{
  "norm": "layernorm",
  "positions": "learned",
  "attn_scale": 0.177,
  "init_std_o": 0.00791,
  "optimizer": "muon_variant",
  "warmup_steps": 200
}
Each number is 500 + 25 x the weight over its row's rms, rounded and kept within 0 to 999. Layers, rows and columns count from 0. Numbers have three digits each. The size before them is the row's rms in percent of the matrix's.

# up: layer 2 MLP up, 320x96, rms 0.307, rows 8-44, columns 64-95
# down: layer 2 MLP down (transposed), 320x96, rms 0.27, rows 8-43, columns 64-95
up8 114:509499494490490460523518503488539523457537548493514471517476491503516495491480477524526483539506
down8 123:485509475481502466544495524478505519459508561490522479498484509479503463488496468506534505490471
up9 092:503530532502522465513478461532421498460515542510500465488519518519527494502493530508482491507474
down9 081:495577489506519456478486484470456510480516517509501483472518505535541483474452540516499519509504
up10 164:516444499471475513510473490494481476487476548487510499446516549511558539482506477459535483467526
down10 156:502462491469483551536512520511488483467510527506506495474505538493468520446473482454544490478503
up11 085:508486495538501510485464453439532502501501524476501449490506518496510552497522495519477487472504
down11 084:478552511467500568498496478482520497493477478548505452505517525494513479536473487459488501475535
up12 106:541516529471516534445474499494514499436507500478549508477516534464494530490480490536509541543512
down12 109:506491461487520487517523430538489503482470508515506517485517516488491542524453504529504483498520
up13 102:504506515477492483532451508490499531483490493500469467504507514480513525463507460503525443519484
down13 095:541475517457520518497502550513428493514490484553540529488491518450485509510515469516496529549491
up14 136:525531510514431509498496494485512526463492498523483456505502493501515514502541503485499463485501
down14 135:492493465486450453476487528502501543499510484504524461491537514542455485479531513458500505516477
up15 123:503550543479526511497442485521455490518516503512465498482551502464520516492501496507509489532490
down15 122:507604505499526514493442463505462479531516506518476468486530485485483528461523501524516489523510
up16 094:486493498450516505544498469538438498510535469485535509502500546525529539483515501500551494479539
down16 084:519526490466533548528482465525479511534528477478493523512503540493503501482514494501538510490548
up17 066:523483477521508525493520511496494499493497531501536496536505492519531517506509503500452516468478
down17 053:484559509484529544495466512521500504517515520511513485515505511514462475465511519489463501477473
up18 103:512514521490470542490457492481533501514546467487513514502486487565423498485488481489506501536495
down18 092:514532553491461517533501515490527510481489482580541489465506513475442493468445516489507467507479
up19 097:498506509450552471500472488540510468500471558535464501522534515472529454500500522513502476494504
down19 099:477493475482561510507469501516477497545495512527479497494519505534516488466533506460509511485484
up20 059:529499510453494479509553466485526466500491482520496517509509473532513483453493510540526543503494
down20 060:552450550457551498493491482467520474500477499493545508521535477532484516501469508495494527486462
up21 132:509487512507474522487503539532498498550458469493500507469520517536498504553508489500523524496471
down21 123:532497494471467542505502482499501530507491487499488509510526527517488511486513528501548512466480
up22 088:490456496488497503502494483519478490541521452477529517511484501472474514540519473508535472535537
down22 083:470496535508528546524497516527495532512486462467543488493516476460497508518547492539533493532500
up23 120:469508509485493538514507490508487484523515503459491499518485521504505536541489461511513535461487
down23 099:454510498515474508502495484519514478524517504479484504515512493480508532537479449535500498466514
up24 094:511502502561499485498514488480513472464507505535533485500464499450478509540516479518494485537479
down24 086:534551508548490508503505524444502484452537502529489467491495498464456521488492477500552498514481
up25 092:479455496510464506503512518493547533535504455520504552504483476486438466491466494490543516480495
down25 111:514491530515508508524538493507488485458512517502494469489498538491524547531500482509490484514442
up26 104:508471482482493494518445504537513538503519502526497517459491474505505510490542479469537478487492
down26 100:458489547485510515496573575464505445486504508514493540496469426520483505473496514502467487505505
up27 096:482474474440497534473496485566521499532519505547501508463499502521484459463487526451509544527496
down27 095:479481514483487422470527489461507501502499489487521496491512504540482504492510516509491501499508
up28 084:507521516565496492484499472526500500522478489501528481488504496505504553524508562475495513499513
down28 083:528538523558518497452503510516475486527498520503482501494515484463511481531494526510494503517500
up29 112:493477544524479445473538534486526476489516514500428503508503525488462526485485512494493467517527
down29 097:477499507525467511499545517467538482473495490502446527471527486497499535499493457482534494503502
up30 063:538530525499489522546491472532494492511482518463513480463472497506517532511501492487517480517502
down30 082:546493512471477529531472433514447502478518519540490542486517485526515455430512514471486486517526
up31 104:547455530515461507507504455476541469467518495484522519471497463475477483495515539504530527514453
down31 120:505493525555491531498491447453505500490512520467518489477497457483461489488509495532506489518486
up32 119:491494479475500525513483495520534482525503481467534490439478508502519531515538484541451475465511
down32 103:473499528495485514495498511521498471499498559515517500521521450496474514516527518481507498499550
up33 113:483522536530466509510515471498479504529519497413507493514504515482467513526469510500492515453477
down33 111:499558529523458478503529480481483485512517505433482481515519488459484498524503475497525509471502
up34 120:470467540462484504486471515521514510513500493500496478529543459515490514470480452510461512469536
down34 120:497427480446479510521496466519485499543527498459485508513489491480529485490522475538512525476529
up35 093:504492503508512476518485506553517512506475473552458493465508484467533536502511501508477500522477
down35 089:491530498479517504557488558466511503512475465471541481484534493478540498508477499469480530557490
up36 088:510468507483498509479494536511507554543502483515471508472454523539512455499498475548513518559440
down36 086:547507492500515508515538533484509476521515484482438530492484542515493473504482477514564538455478
up37 089:497531510520509515482486490523428481502484499530464481521521519517516561467494492519494520502514
down37 066:449491489530524542469478529454448492482554477504497505477511512538501545494529477521504466487524
up38 075:514521544517528460471508525469506502477506500487465492478452545535477502500432526532509514489533
down38 083:509515538465503494484516510495454461500523489512497498538488519527474535473459496511512489533539
up39 095:504485542531493484539484512464478555517531446500499502449509514516472477480495521471455500460505
down39 102:524503481522483501487540497504507490478477481495488498479548507493500526499502544510475523471514
up40 125:456473543496496507495483499495519533505530505493532441496452470439524518493482509494472493479504
down40 115:471484499511470492482519530476506467535520481456488515527525457468457496463485516493480520522526
up41 127:516459503528494461509514468528446509472493523521503484514513550524516544476454520477493500494497
down41 104:498468505487527479480472495505528558455501528465483473486501485537559527490511503495477491450497
up42 091:506466521466506519514491496468502564521483507464496504458484500485553481518551512496489542518486
down42 086:516548481526515491506502490496522496456495471504471459501469455489470503484432550549504472502503
up43 072:444539478468528471505496494506465486487485544506487471502542513484535493520527469504471566453499
down43 086:483539466494516462498490496504450530524490508483486471497514487513441527526522492529521522471529
up44 137:509493558525454497523495484496506523472449538517510463447511496499525501511521493484476487476492